Each number is 128 + 24 x the weight over its row's rms, rounded and kept within 0 to 255. Layers, rows and columns count from 0. The size above them is the row's rms in percent of the matrix's.

# layer 7 MLP gate, 1024x256, rms 0.241, rows 565-599, columns 64-127
size [ 93  93  95  95  97 113  95  99 154  97  99 101  92 109 104  92 102  93 102  92  97 104  94 103 105  90 101  95  91  93  88  99  94  98  98]
[[145 103 123 132  95 131 121 113 106 145 143 118 135  98 134 142 172 142 144 149 129 137 163 155 164 120 143 146 117 114 117  79  87 142 137 101 121 118 155 114 151 122 147 137 127 116 139  89  94 163 141 136 107 154 121 110 158 138 113 121 113 102 107 132]
 [133 143 140 152 106  81 127 120 120 131 119 154 127 142 152 162 118 130 124 169  80 101 164  99 133 154 153 119 108 128 177 124 158 127 142  73 104 136 132 155 147 127 140  95 146 164  58 140 107 122 110 136 130 137 178 115 101 110 109 140 132  94 141  94]
 [130 142 141 137 134  93  90 128 129 101 139 157 128 148 143 151 138 125 115 128  88 134 152 122 136  91 116 116 119 131 185 141 123 165  82  79 152 153 122 169 172 112 111 162 105 164  91 123 134 124  86 134 109 139 124 131 144 120 130 146 149 102  88  91]
 [108 100 124 137 136 158 214 115 137 129 153 124 190 140 114 155 155 103 135 103  91 147  91  91 102 125 137 145 148 127 122 141 114 162 120 156 118 116  84 121 160  97 141 137 132 164 119 134 156  97 130  84 115 116 105 127 139 130 104 124 118 137 131 135]
 [ 63 155 108 148 166 186 127 138 149 117 169  82 160 122 139 140  93 124 115 144 102 132 141 156 127 105 156 101 190 149 134 142 101 135 121 129  94 123 175  89 153 143 151 121 181 111 120 119 125 156 147 131 124  82 135 141 161 125 142 181 145 145 137 132]
 [134 103 131 120 123 136 150  99 114 121 123 139 142 164 151 138 123  93  83  73  87  94 173 162 110 106 119 117 115 149 135 139 134 132 164 114 115 138 142 113  91 133 112 110 179 115 125 119 133  96 107 142 145 215 124 102 179 116  98 144 130 105 118 165]
 [ 87 182 120  60  86 128 107 115  69 125 165 175 127 120 141 171 171 120 160 128  74 136 114  93 131 126 144 111 106 105 123 140 142  94 143 146 171 130 130 117 130 144 126 124 139 174 164 130 137 114  91 148 182 121 124 138 144 166 135 139 123 106  98 155]
 [149 105 108 141 172 152 152 120 142 100 125 175  94 109 148 143 144 135 117 141 136 134  80 142 141  93 102 123 142 135 102 121 113  94 139  92 111 100 110 134 113 169 137 192 128 128 102 115 147 156 124 124 123 156 156 135 141  96 139 150 167 106 111 130]
 [121 181 123 133 118 129 141 105 146 144 110 122 132  90 107 174  87 135 136 162 137 125 116 136 118  65 146 146 146 154 108 100 116  98 152 118 124 142 139 106 133 151 100  80  49 149 160 139 121 120  91 118 113  95 121 165 164 121 150 120 120 119 116 108]
 [108 125 117 117 136 121 104 160 152 154 144 119 131 151 176 116 122 122 118  94 163 111 122 133 115 180 174 147 128 126 157 137 114 102 114 143 143 129 158 134  90 129 121 111 157 124 128  88 114 129 112 118 129 127 116 145 138 172 134 136  97 138 143  98]
 [128 172 101 150 124 132 133 105 112 132 140 114 134 129 138 144 137 131 155 146 158 126 116 154 134 103 108 143  91  72 148 115 122 141 144 168 125 119 121 141 118 178 105 162 144 100 137 109 149 151 182 133 110 104 124  98 126 150 121 117 125 126 117 127]
 [122 101  78 108 170 108  91 172 102  89 115  68 154 119 128  85  84  93 163 109 157 136 131 123  89 137 105 130  79  91 144 123  99 127 150 136 135 103  88 110 155 178 136  80 164 132 146 123 124 123 158 119 102 141 139 160 150 173  90 105 112 140 136  87]
 [105 140 133 111 142 156  83  90 169  77 149 154 140 134 128 138 123 162 130  95 126 129 131 129 128  93 117  82 130  95 111 144 150 101  97 131 128 137 115 148  84 157 113 157 109 144 150 131 109 115  99 119 112 132 128 121 127 108 121 124 111 116 117 118]
 [ 93 106 128 129 116 141 126 140  90  93  89 133 118 168 133 122  84 127  97  93  91 104 143 129 138 132 156 142 122 152 128 147 118 132 115  78  74 153 189  91  74  93 121 142 123 108  88 151 137 118 133 135  81 113 131 180 154 138 139 115 139 134 133 156]
 [ 85 155 141 167 125 107 127  90  79 113 118 123 136  90 138 137 164 124  90 123 147 146  92 167 164 141 103  56 141 156 153 100 126 116 128 141 103 152 147 174 120 145 110  97 142 125 178 147 111 165 121 135 121 103  88 119 121 118 117 150 104 129  76 134]
 [167 148 159 119 135 132 118 136 151 151 118 158 121 125 131 142 110 172 146 125 117 175 103 156 126 126 130 165 134 134 117 131 114 139 100  98 137 104 147 126 136 121 128 128 103 150  84 128 124 115 121 131 120 163 147 128 134 102 126 124 100 151 133 159]
 [ 69 128 120 109 124  78 118 112  80 113 172 120 113  87 111 150 100 152 141 113 141 117 102 108 129 115 101 111 121 125 160 180  94 108 126 155 154 121  88 122 133 120 120 117 117 114 151 139 124 125 125 128 123 115 134 163 148 136 121 146 148 154  76  82]
 [126  99 105 116 152 127 147 131 136 160  84 165 139 130 132  68  93 140  65 108  84 140 147 108 154 112 106 127 166 130 112 166 149  98 129 110  99 142  93 132 135 172 133 178 113 137 152 107 108 149 173 134 118 168 123  66 110 129 152 128 186 160  68 122]
 [113  95  98 140 119 212 159 114 132 124 107 130 147 110 115 164 139 156 111 125 147 113 177 135 145  90  83 101 160 130  89 123 166 118 102 104 147 144 118 132 123 124 121 139 142 116  76  87 159 125 130 139  70 146 125 124 146 123 109 136 160 122 127 117]
 [134 109  86 130 100 120  94  93  96 133 137 126 130 185 204 124 120 161  94 104 118 104 128 149 135 140 146 129 137 129  87 127 107 116 121  58 112 115 149 103  95 109 128 159 113 121 151 134 103 136 135 113 123 147 109 133 106 142 116 116 118 136 131 108]
 [178 141 122 104  93 131 171 141 143 146  99 143 112 125 139 131 141 136  89 134  99 110 151 137  93 159 149 142 138 187 125 129 147 154 161 116 128 104 137 118 117 127 113 116 174 171 157  95 118  92 114 103 131 124 164  81 134 109 164 139 112 145 162 151]
 [112 143  99 134 153 140 118 160 132 121 184 132  82 136 125 125 158 153 104  64 122 112  78  94 124 127  85 105 134 105 121 175  84 122 122 112 119 146 129 121 127 185 118 141  96 150 160 102 130 117 116 107 132 124 134  97 125 105 134 116  94 130 110 146]
 [119 125 107 139 106  89  99 143 126 100 106 127 155 128  97 159 180 127 146 180  79 122 129 122 118 133 133 160 142 121 127 161 125 123 129 139 142 173 120 145 139 109 150 110 176 118 157 161 141 141 134 120 131 198 154 126 153 146 117 153 133 143 168 127]
 [191 117 123 162 176 102 119 131 145 139 127 134 109  90 134 116 182 114 126 117 135  97 147 120 172 132  98 153 127 120  96 159 122 156 127 109 134 143 164 125 143 156 145 177 114 107 132 129 141 133 109 137 140 138 123 123 143 126 106 135 152 120  96 105]
 [ 86 100 125 127 128 109 144 164 110 130  98 151 155 129 148  63 138 167 131 128 121 134 116 108  99 155 118 146  65  93  88 161 120 146  94 158 120 142 149 161 109 152 117 149 163 148 159  73 136  93 157 167 107 154 131 133 105 123 143 154 153 119  94 110]
 [169 111 109 150 102 140 129  88 110 152 125 146 146 137  64 165 152  87 118 127  97 128  90  83 140 111 130  94 126 138  91 140 149 107  88 167 113 141 130 124 130 150 130 122 162 137 103 149 130 114 121  99 115 145 114 107 179 132 157 121 154 115 113 115]
 [128 121 130 122 134 145 135 126 114 117 119 150  90 148 131 158 139 160 127 169  58 120 148 157 116 120 119 138  94 131 153 123 184 103 111 107 124 103 144 143 119 117  97 126 115 120 110 115  92 137 147 125 148 171 104 131 104 104 139 179 114 118 132 131]
 [142 134 154 120 107 144 138 107 118 147 114 151 128 123 150 149 134 117 133 112 129 117  88  98 140 146  82 117 131 132 109  97 141  95 125 134 124 111 137 141  86 134 141 155 166 107 113 146 123 164 127 129 120 116 152 199 175 113 108 114  92 111 128 142]
 [127 157 142 158 137  96 137 137 149 106 114 109 126 119 145 143 116 119 145 114 105 123  87 144 177 110 137 101 129 159 139  96 110 122  96 138  90  88  96 136 123 156  80 170 132 132 155 122 104 119 125 106 146 177 141 123 140 116 149 160 102 108  86 125]
 [121 172 125 150  42 133 166 143 101 146  91 131 133 150 135 152 154 121 161 119  70 141 127 125 137 120 100 136 142 156 125 162 120 117 143 120 121 123 127 101  97 154 111 128 140 133 154 144 135  85 114 121 150 121  99 137 118 126 120  79 137 174 171  94]
 [124 140  87 135 126 131 160 153 128 123 163 128 164 137 111 140 144 120 132 102 150  71 104 103 121 106 161 118 152 157 125 122 160  99 103 132 139 151 147 116 108 131 110 116 123 126 131 124 105 122 161 119 101 142 131 141  88 119 159 129 137  96  96 152]
 [167 125 109 101 169 142  99 109 149 166 120 105 116 130 140 178 154 166 122 107  72 146 118 103 142 182 123 130 136 109  93 118 101 102 145 133 153 121 129  99 128 100 165 113  91 100  99  83  60 136 159 108 157 121 164 127 157  97 163 119 131 177 118 151]
 [ 82 130 107 125  93  86 115 135 117 140  92  91 117 118 132 143 138 148 117 160 121 132  91 139 161 143 130  89 155 167 115 124 146 123 115  95 129 144 148 152 113 152 128 116 141 132 130 143 164  54 157 157 147 159 152 124 113 148 120 119 126 128 188 104]
 [117 176 137 115 107 154  93 112  66 125 126 117 147 113 103 126  88 137 136 160 137 127 143 103 160 124 117  94 152 139 124 142 105 121 111  99  85 176 112 154 137 116 111 143  80 109 133 104 112 133 123 110 164 170 169 121 134 131 155 191 122 117 143 132]
 [158 111 156 138 109 143  89  99 170 166 127 129 135 121  96  89 155 102 155 110 142 152 128 131 134 142 104 166 118 117 158 117 149 109  94 143  82 116 151 162 127 133 126 151 116 144 114  89 133 117 117 133 122 142 186 141 127 152  69  99 114 189 122 169]]
# layer 7 MLP up, 1024x256, rms 0.248, rows 565-599, columns 64-127
size [ 97  95 103  96  91 101  99 105 140  95 105  96 102  98 100  98  98  94  89  90 101 103  92 106 107  94  88  93  96  92  97  98  93  91 104]
[[ 98 140 140 129 189 123 152 139 100 125 118 166 135  92 130 146 114 115 115  82 100 183 144 121 151 136 128 102 176  99  97 155 116 129  73 132 135 136  95 137 129 113 145 101 162 112 157 132 137 156 120 162 167 111 136 102 111 136 140 157  77 103 123 112]
 [138 142 157 103 121 198 141 164 146 139 114 125 118 153 146 139 145 123 158 169 130 106 156 107 138 159 127 110  68 135  99 107 123 125 143 148 148  97  90 167  81 109 124 210  74 108 130 170 120 138 136 122 119 137 103 137 136 123 142 100 119 161  68 130]
 [153 110 134 120 117 114 101  90 120 171 160 124 152 188 140 125 116 141 141 123 109 126 109 141  92 116 170 128 152 140 100 166  99 141 167 130 116 124 125 116  87 122 117 132 108 140 119 119 127 136  92 147 145 139 134  98 102  71 109 145  93 139 171  87]
 [112 172  97 152 157 122 108 134 132 147 143 151 107 123 119 120 109 125 107 115 132 144 131 120 163 152  94 154 167 117 108 123 119 179 172 136 133 118 104 118 124 112  88 124 122 134 166  94 141 162 151 117 153 119 132 117 137 157 137 102 133 128 103 112]
 [151  95 119 124 105  83 140 131 106 150 126 146 104 157 154 130 129 156 119 128 132 147 125  76 112 146 129 138 111 105 106 127 120 138 152 127 200 151 108 151 118 117 127 163  98 143 109 126 118 144  96 126 128 169 123 103 151 156 101 140  89 130 115 127]
 [165 109 138 173 119  87 154 119 127 116 158 115 139  78 138 106  94 159 155 164 141 120 129  91 123 155 114 154 153 121  62 135 142 139  77 112 126  94 129 166 168 136  92 118 102 162 133  88 127  91 124 130  98  91 134 162 110 122 138 141 113 165 142 108]
 [150 113 106 159 151 148 125 119 120 116 120 131 118 119 166 146 187 116 128  95 142 129  92  91 110 171 119 143 138 136 152 132 126 138 136 124 126 107 155 120 130 107 146 115 157 113 142 125 112 120 102 107 127 125 131  94 141 132  98 120 130 108  95  80]
 [111 113 169 105 118 137 111 138 119 127 116  87 127 161 112 122  58 150 102 145 142 148 108 124 141 145  98  98 146  90 168 157  98 134 107 126 128 147 178 139 122 142 124 133 148 153 160 138  80 108 122 135 129  90 125 111 133 124 159 104 128 158 135 111]
 [158  72  90 124 161 136 113 164 110 126 102 119 104 117 108 102 191 119 104  97 131 106 111  97 145 129 121 124 136 120 182 125 106 165 131 146 119 116 116 154 105 107 140 164 153 133  91 119 100 170 169 134 109 125 114  65 122 143 153 115  89 153 107 141]
 [128 124 145 139 138 132 136 114 131 105 138 151  80 144 130 190 135 123  91 136 156 122 172 132 126 104 121 104  97 125  92 132 108 106 157 162 119  92 150 141 131 107 112 154 122 123 128 118 122 100 141 141 156 106 127 156  78 112 158 134 106 124 162 118]
 [138 120 112 120  84 124 136 145 104 126 137 119 135 139 139 139 101 126 160 116 153  82 168 118 128 105 102 139 128 106 133 142 103 113 136  99  80 136 115 152  81 157 145 133 129 139 156 121 168 145 125 111  67 120 135 102 101 107  75 113 167 134 110 203]
 [127 129 114  96 108 120 112 116 171 201 118 146  89 137 127 145 113 159 105 111 124 111 122 154 103 129 165 129 134  97 138 134 141 124  69 155 163  72 105 146 106 141 131 147 121 108 126 109 130 133 117 117 123 108 129 135 102 146 136 146 111 115 132 157]
 [111 150 143 127 130 120 112 138 140 111 159 140  84 128 125  82 157 119 171  92 150 107 181 113 111 136 129 113 131 112 133 130 179 136 167 121 165 145 109 130  89 143 112 123 109 157 110 116  99  78 111 101 135 113 160 138 138  95 138 155 154 161 132 122]
 [121  98  89 129 154 125 122  99 111 125 112 122 117 110 151  90  82 139 132 126 187 157 159 142 147 121 169 113 146  84 138 121  79 143 177 102 131 148  81 128 141 124  92 105 137 141 140  91 129 105 168 119 118 134 120  99 174 131  96 145 174 147 146 159]
 [157 153 153  94 117 153 138  91 155 118 141 117  83 122 165 118 148 158 116  90 130 155  71 148 135 137 124 123 133 181 142 159  92 138 130 109 154 125 141 137 142 138 110 132 140 162 154 146 103 131 106 117 133 144  87 166 102 149 114 152 126 113 148 141]
 [126  72  80  90 146 113 132 137 128  63 108 143  84 133 123 130 159 121 158 139 137 118 144 160 108 154 143 127 108 152 156 150 125 148 111 108 136 205  98 184 154 149 129 161 125 136 121 131 145 138 127 124 154  88 128 123 118 126 112 145  83 171 176 123]
 [142 132  98 120 119 145 128 127 140 109 132 127 170 136 138 143 158 125  76 113  72 131 100 141  91 134 111 139 145 127 154 141 132  96  92 120  94 142  57 161 160 134 178 114 115 123 153 183 115 115 170 156 136 135 143 109 100 133  97 110 126 137 125 127]
 [103 120  98 187  65 118 114 142 150 145 138  57 117 101  71 126 132 136 149 149 123 129 134 127 103  92 123 126 142 132 132 132 131 159 172 132 124 104 153 124 148 147 114 122 123 154 154 125 126 140 124 133 110 143 142 118 175 126 116 128 114 115 103 139]
 [149 124 117 119 109 101  79  85 138 124 103 137 140 109 146 134  93 117 144 112 124 139 142  44 143 129 165 156 135 152 171 136 139 132 198 152 134 120 147 125 144 109 121 138 145 119 153 153 131 105 109 142 109 128 109  91 116 150 150 130 129 120 150 175]
 [140 134 132 122 145 126 166 119 151 108 128 131 112  66 150 140 151 108 112 141 159 173  85 123 186  93 107 152 208 124 174 119 148 101 163 147 131 145  90 116 138 119 173 148 107 111 137 141  90  94 152 150 107 157 154 104 126 124 143 139 144 138  82 111]
 [116 137  75 134 119 113 135  93 143 141 141 117 164  96 126 133 118 124 124 109 144 148 106  77 135 126 122 111 109  89 155 119 114 120  92 128 137 117 102 135 105 117 149 136 132 102 125 157 137 151 115 110 157 119 119 119 163 137  73 114 106 110 126  98]
 [104 127 101 134 121 121 124 130 151 148 165 167 160 126 156 125 109 170 129 129 146 172 174 104 150  85 175  87 125 117 128 131 163 113 145  69 143 136  86 131 120 128 110 136 172 119 170 135 125 139 117 117 105 172 136  95 156 105 138 131 136 150 131 112]
 [131  93 162 109 166 111 164 132 148 155 157 109 154 153 108 143 151 141 112  89 119 114 135 139 108 157 118 117  99 100 109 148  84 132 114 111 163 118 109 122 128 119 154 133  97 102 139  94 139 111 124  78 147  90 147 154 116 132  96 108  99  71  95 114]
 [160 110 109  99 138 135 203 138 131 140 117 144 150 134 165 124 163 127 100 126 119 107 105  86 134 115 112 128 109 126 104 119 113 140 113 113  88 117  85 154 153 141 139 125 117  95 126 128 191 123 113 141 104 143 161 131  96 138 138 151 164 101 122 179]
 [136  96 138 109 124 130 101 104 132 145 138 117 134 118 121 133 111 142 185 136 121 135 153 121  79 127 124 118 112 113  62 110 124 111 119  75 153 110 117 112 193  88  96  76 149 149 123 108 148 141 148 135 162 145 118 137 158 135 113 106 150 154 131 132]
 [138 121 141 124 143 131 107 124 135  96 145 146 104 126 142 125 117 123 118 102 141  82 118 134 123 138  88 117 101  94 129 150 183 159 115 120 105 101  94 142 153 160 136 107 142 130 144 121 113  83  79  86 112 115 143 123 100 140 104 132 118 145 135 143]
 [174 128 139  81 126 128  96 121  90 165 123  97 131 101 136 112 135 112 155 124 119 163  91 123 115 139 149 168 165 130 134 129  98 153 160 150 129 132 113  97 126 165 175 165 158 140 154 132  97 110 129 110 128 137 152 125 131 128  88  95 126 111 137  86]
 [135  76 119  99 146 134 146 149  88 120 111 178  98 117 119 153 110 141 160 102 123 158 100 137 136 142 152 163 147 125 124 115 119 143 153 118 144 118 160 119 136 132 159 123  90 109 115 111 146 103 150 156  95 170 101 147  86 137 144 147 136 109 106 141]
 [126 160 109 130 130 111 147 146 102 187 140  98 125 154 128 123 135 119 158 133 173 136 138 150 115 130  75 128 152 112 180 151 140 131 124  86 133 114 148 134 160 141 126  76 115 154 133 123 133 125 132 123 148 128  81 103 139  99 112 123 160 151 129 147]
 [132 112 117 119 182 137 108 135 144  97 146  98 117 122 133 114 121 116 126 171 184 121 100 124 153 112 147 123 149 122 141 106 112 174 142 162 106 114 173 141 177  98 140 124 140  91 109 116 144 147 153  98 159 116 137 102 151 133 115 144 153 106  90 158]
 [158  78 102 180 128 158 144 142 167 117 163 151 136 166 148 147 150 143 151 123 150  74 123 155 124 103  94  99  78 153 136  99 137 104 140 130 107 152 126 113  99  99 119 113  91  93 137 135 110 153 128  95  90 177 114 163 121 145 166 143 128 144 136 150]
 [120 154 117  65 150 151 138  87 138  91  99  73 124 126 146 162 138 115 101 145 144 123 112 119  95 113 142 140 124 171 149 131  99 131  80 133  80 116 126 133 161 134 128 125 100 140 117 102 172 177 100 103 139  94 119  86 141 158 126 148 143 114 126 123]
 [152  82 154 113  91  98 117 160 112 132 108 103 112 127  82 129  90 160 109 154 142 172 149 122 120 134 114 147  73 164 118  63 143 141 142 121 162 159 121 143 152  93 128 133 116  85 126 108 147 129 149 168 136 137 130 146 136 132  77 144 146  96 119 164]
 [140 113 149 140 130 130 148 106 147  87 162 141 108 161 104 100 116  91 141 110 158  92 141 113 122 149  99 157 167 138 133 105  99  58 184 137 154 147 134 136 137 118 105 164  96 103 115 120  80 121 162 136 120 188 129  70 157  91 131 114 130 112 117 172]
 [124 117 159 173 131 117 121 149 135 111 131 117 160 145 103 125 131 131 144 104 117 145 119 127 119 129 144 161 141 159 128 137 154 146 100 102 101 132 112 132 129 137  90 147 145 125  56  82 137 121 159 127 138 111 176 140 130 137 111 142 163 115 143 120]]
# layer 7 MLP down (transposed), 1024x256, rms 0.225, rows 565-599, columns 64-127
size [ 90 101 101  95  92  89 102 101  93  99 110 109  97  91 108  99 105  99  93 102 100 107 100  95 104  97  89 101  96  92  88 105 100  96 109]
[[155 175  95 118 132 113 149 116  96  90 128 129 127 129 164 145 134 132 131 130 142  96 131 134 142 121 146 203 142 150 107 110 158 135 142 112 127  82  96 113 123 131 144 124 125 130 114 108 103  62 128 101 161 171 107 119 153 108 156 117 159 122 104 135]
 [102 142 124 141  99 131 142  97 101  98 130 145 145 130 146 145 146  78 101 144 121  84 161 156 108 143 171 135 161 153 122 161 155 108 134 128 120 208 141 100 103 145 107 128 128 134 121 132 175 134 170 121 111 131 113 107 145 128 118 117 108 102 145 116]
 [123 138 126 121  95 130 109 146 145 123  98 160 149 150 107 133  87  98 135 128 166 125 126 110 144 123 107 189 137 151 104  84 117 111 128 120 168  81 117 111 101 112 154 101 126 169 126 111  93 156 113 121 140 103 115 144 132 191 124 103 154 119 112 120]
 [181 115 129 123 160 121 127 170  98 128 123 117  92 152 118 132 164 119 124 128 101 148 125 131 130 146  54 103 145 107 138 136 136 150 140  98 140 128 149 126 123 113 170  82 201 134  91 141 142 142  96 110 110 143 157  82 101 111 134 103 104 131 119 127]
 [ 86  93 134 139 111 146 142 156 167 117 119 127 124 131  99 179 112 115 167 150 107  96 141 153 121 133 145 181 144 118 146 179 164 129 141 132  83 109 164 149 113 176 125 120 109 168 106 128 129 119 109 141 161 131  87 162 170  84 120 132 183 149 137 122]
 [101 137 133 169 107 142 124 106 136 168 178 128 117 140 119 154 133 122 128 135 131 113 130  91 133 153 101 122 118 197 190 106 108 116 146 141 115  71 133 120 104 135 129 140 134 129 114 143 140 146 145 126 151 103 116 105  57 148 123  95 102 174 191 110]
 [130 114 157 141 130  73 157 138 148 127  78 131 144 144 114 144 136 149  99 153 177 125 161 108 143 125 152 149 128 118 116  97 121 118  93 154 120 118 118 111 168 120 148 147 108 114 130 146 155 148 156 163 142  93 114  91 165 130 153 115 138  93 145 141]
 [129 126 132 131 133 116 155 100 149 119 140 149 102 100 140 130 107 116 129 156 156 137 107  91 101 137 161 127 151 107  66 143 119 125 112 158 111 127 101 145 125 131 145 116 119 146 108 104  97 148 110 149 106 126 127 180  89 112 155 165 177 150 125 109]
 [103 116 138 131 143 127  96 149 138 153 140 174 152 102 149  90 129 113 128 128 148 115 160 136 167 179  93 110 121 112 166 119 181 146 128  85 152  84 122 157 118 145 123 115 160 101  91 135 124 113 162 145 138 154 135 108 140 144 133 156 121 138 153 122]
 [118  96 127 112  58 131 128 102 139 142 142 118  90 110 129 139 118  92 158  82 113 129 126  97 118 138  95 132 132 119 138 121  90 115 141 180 149 153 127 123 136 132 128 103 133 141 162 106 159 134 113 101 147 156 151 130 154 168 123 131 112 130 127 128]
 [129 126 147 111 168 146 100 144  91 129 161  64 123 119 108 139 136 118 152 146  81 136 113 131 123 113 152 122 150 124 163 174 122 151 107 148 166 149 154 132 113 124 137 136 151 111  92 101 127 127 133  90 128 149 105  95 181 130 127 154 130  74  95 116]
 [134 140 151 127 149 105 130  83 124 152  83 114 137 136 147 160 136 138  63 146 107 161 168 120 116 141 154 150 124 102 150 149 108  97  87 146  77 139 158 128 129 145 104 136 112  92 108  76 139 148 118  85 137 161  87  86 139 109 129 134 128 151 104 115]
 [146  93 114 156 141 132 149  96 123 136 113 117 123 134 105 144 141 146 132 156 118 147 125  95 115 106 111 126 105 140  95 132 166 133 171 130 114 130 164 149 133  70 101 123 201 130 121 120 129 131 122 140 196 138 123 157 150 138 142 105 163 112 141 154]
 [114 149 174 119 112 114 122 157 146 147  90 151 102 148 139 150 109 145  78 120 129  83 188 122 141 104 150 146  98 130 119 150 113  87 124 148 108 122 130 136 116  99 156 140 131 110 124 126 108 115 150 114  86 126 135 142 184 176 174 134  95  61  92 107]
 [132 154 130  77  60 125 109 133 137 115 154 138 125 156 149 114  92 153 110 186 106 143 117  96 159 147 102 140 114 143 130 125 124 148 126 113 126 121 132 126 126 104 134 169 116 160 139  94 182 150 147 142 164 149 138 146 142 175 133 138 118 118 141 133]
 [135 194 124 164 103 141 105 130 145 125 124 150  98 111 123 119 167 110 131 106 121 131 124 129 136 145 146  93  95 118  77 133 146 113 140 109 145  88 102 101 116 167 141  84 114 148 128  99 106 119 115 142 113 139 112 110 123 150  80 161 101 112 119 123]
 [110 150 121 110 120 135 125 137 139 125 166 108 156 187 129 129  97 100  95 140 140 136 118 146 114 145 118  93 165 116 128  81 110  98 154 132 128 143 116 130 130 132 115 145 154 101 101 130 166 157  73 126 166 139 106 151 131 163 175 109 164 135 125 114]
 [ 95 157 177 128 134 123 135 169 123 142 116 154  83 136 129 124 146 123 123 154 107 107 150  96 132 142 155 140 103 163 168 116 141 121 118 112 145 126 132 154  95 122 169 130 149 136 169 129 113 114 139 110 140  93 115 167 122 164 154 128 132 125 160 155]
 [ 82 122 136 114  80 119 110  88 129 121 132 123 118 105 133  91 151 131  98  82 182 100 118 132 187 101 159 110 160 136 122 106 146  87 109 104 112 153 145 122  92 123 137 136  91 127 122 104 109 134 166 119 101 168 113 176  90 103  96 150 143 115 140 101]
 [108 135 127 125  66 155 175  96 131 121 146 143 115 159  93 138 113 174 101 123 149 117 130 133 136 120 133 105 119 110 101 133 120 126 142 137  89 108 163 136 120 150 125 116 133 120 118 151 105 155 142 110  96 135  71 165 150 105 110 125 134  98 129 139]
 [169 102 117 127 132 140 108 115 102 132 130 167 119 175 115 136  86 126 131 137 132  93 129 140 149 106 130 107 160 128 114  99 130  86 163 141  92 107 139  95 152 116 132 122 141 141 133 157 128 159 175 127 146 131 168 120 134 127 173 138 185 118 135 120]
 [136 158 130 174 103 147 175 187 123  53 107  85  92  64 110 107 114  96 121 153 120  94 126 143 136 163 152 107 150 144 154  82  96  83 137 146 152 178 157 142 155 138 102 120 106 104 126 113 135 113 110 147 162 100 124  91 133 144 123  98 157 148 128 143]
 [119 196 125 141 111 121 145 132 144 134 126 153 151 144 123 171 125 122 128 130 135 149 133  97 156 107 119 145 150 127 160 148 106 141 139 121 178  90  93  95 139 130  72 110 117 150 118 118 127 184 111 134 166 103 128 147 122  90 119 107  93 129 116  88]
 [133 110 134  88 161 133 138 142 108 147 123  84 171  83  91 157 103 118 149 125 113 124 146 142 152  84 125 126 104 117 126 136 132 143 158 138 183 127 141 129 164 103 117  92 130 138 113  73 107 198 136 100 172  82 124 103 188 120 127 139 108 191 130 127]
 [160 128  89 150 123 146 128 112 120 130 134  75 127 133 147 143 128 125 156 138 110 165 126 164 153  92 118 147 161 158 118 117 140 159 157  97 183 127 148  90 136 154  85 132 116 136 144 142 181 194  97 118 110  90 101  95 130 134  92 127 160 126 110 133]
 [148 134 157 146 133 114 157 147 138 132 160  99 118 163 124 141 103 135 153 103 109 120 118 121  91 151 185  95 154 122 124 145 134 108  90 156 134 125 145 137 105 129 101 126 145 135 110 108 102 114 142 130  94 140 130 129 131  98 139 168 186 108 161 140]
 [147 120 161 117 136 160 128 141 155 146 123 144 117  96 135 145 114 157 166 101 173 136 137 160 155  96 178 136 117 148 116  94 164 138 110 157 116 102 143 147 131 122  93 150 107 146 108 160 123 147 120 107  92 133 137 102 128 112 106 146  75 145 106 140]
 [103 151 112 132 100 127 119  96 115 114 103 161 126 130 136 152 135 112 178 142 142 128 154 116  89 107 137  91 149  97  97  95 147 117 116 101  90 152 166 133 142 153 130 118 149 109 147 110 141 164 133 155 124 146 135  96 149 127 162 135  68 110 143 149]
 [148 161 126 134 130 119 145 144  86 164 173 161 126 164 162 145 126  99  86  96 139 127 117 139  99 120 152 116 136  98 106 114 128 112 117 120 140 171 132 129 121  97 136 140 142 139 152 125 158 139 123 131 112 113 169 108 114 152 109 153 130 153 151 133]
 [118 102 142 135  94 139 161 120 124  99 142  97 142 132  92 151 125  71 133 121 133 111 134 140 157  86 118 131 102 135 134 129 132 149 116  99  93 100 143 112 103 148 151 134 110 139  89 124 150 129 139 151 169 122 117 142 135 106 128  99 152 127 117 101]
 [104 124 140 121 151  86 122  85 106  99 116 133 174 121 120 116 122 120 146 158 137 186  83 130 130 147 156 152 134 128 140 149 150 106 114 112 144 144 157 116 117 137 108 152  78 118 124 114 124  59 138 139 154 105 136 110  75 137 122 146 143 133 137 142]
 [124 158 150 125 140 120 117 138 123 164 117 153  69 129 136 106 135 118 109 106 126 125 135 152 144 151 112 153 124 111  91 128 133 114 111  93 107 162 141 142 128 142 122 142 150 104 101  88 161 145 151 116 133 133 169  60 143 121 135 111 114 125  94 140]
 [145 102 114 171 162 115 128  88 132 123 145 103 122  99  92 134 144 125 141 111 156 114 127 132 145 185 122 136 165  99 144 104 115 149 176 147 109  92 159  99 116 149 140 137 155 135  68 148 109 130  80 106 135 134 146 168 111 129 170 130  86 125  79 133]
 [150 120 135 131  95 112 104 118  78 116 157 118 161 112 111 135 120 142  85 122 114 137  99 194 125 136  82 115 129 135 110 173  87 115 150  93 128 109 165 125 148 127 167 142 119 109 155 151 200 124 136 123 124 104 145 130 125 135 154 176 117 109  92 137]
 [136 134 159 196 151 151 157 156 136 191 191  67 109 118  98  66 115 154  92 127 113 121 147 164 111  96 115 100 164 105 120  69 129 130 119 145 120 107 129 115 126 131 122 130  82 156 155 153  80 132 155  98 122 104  99 109 135 111 142  96  96 132 127 144]]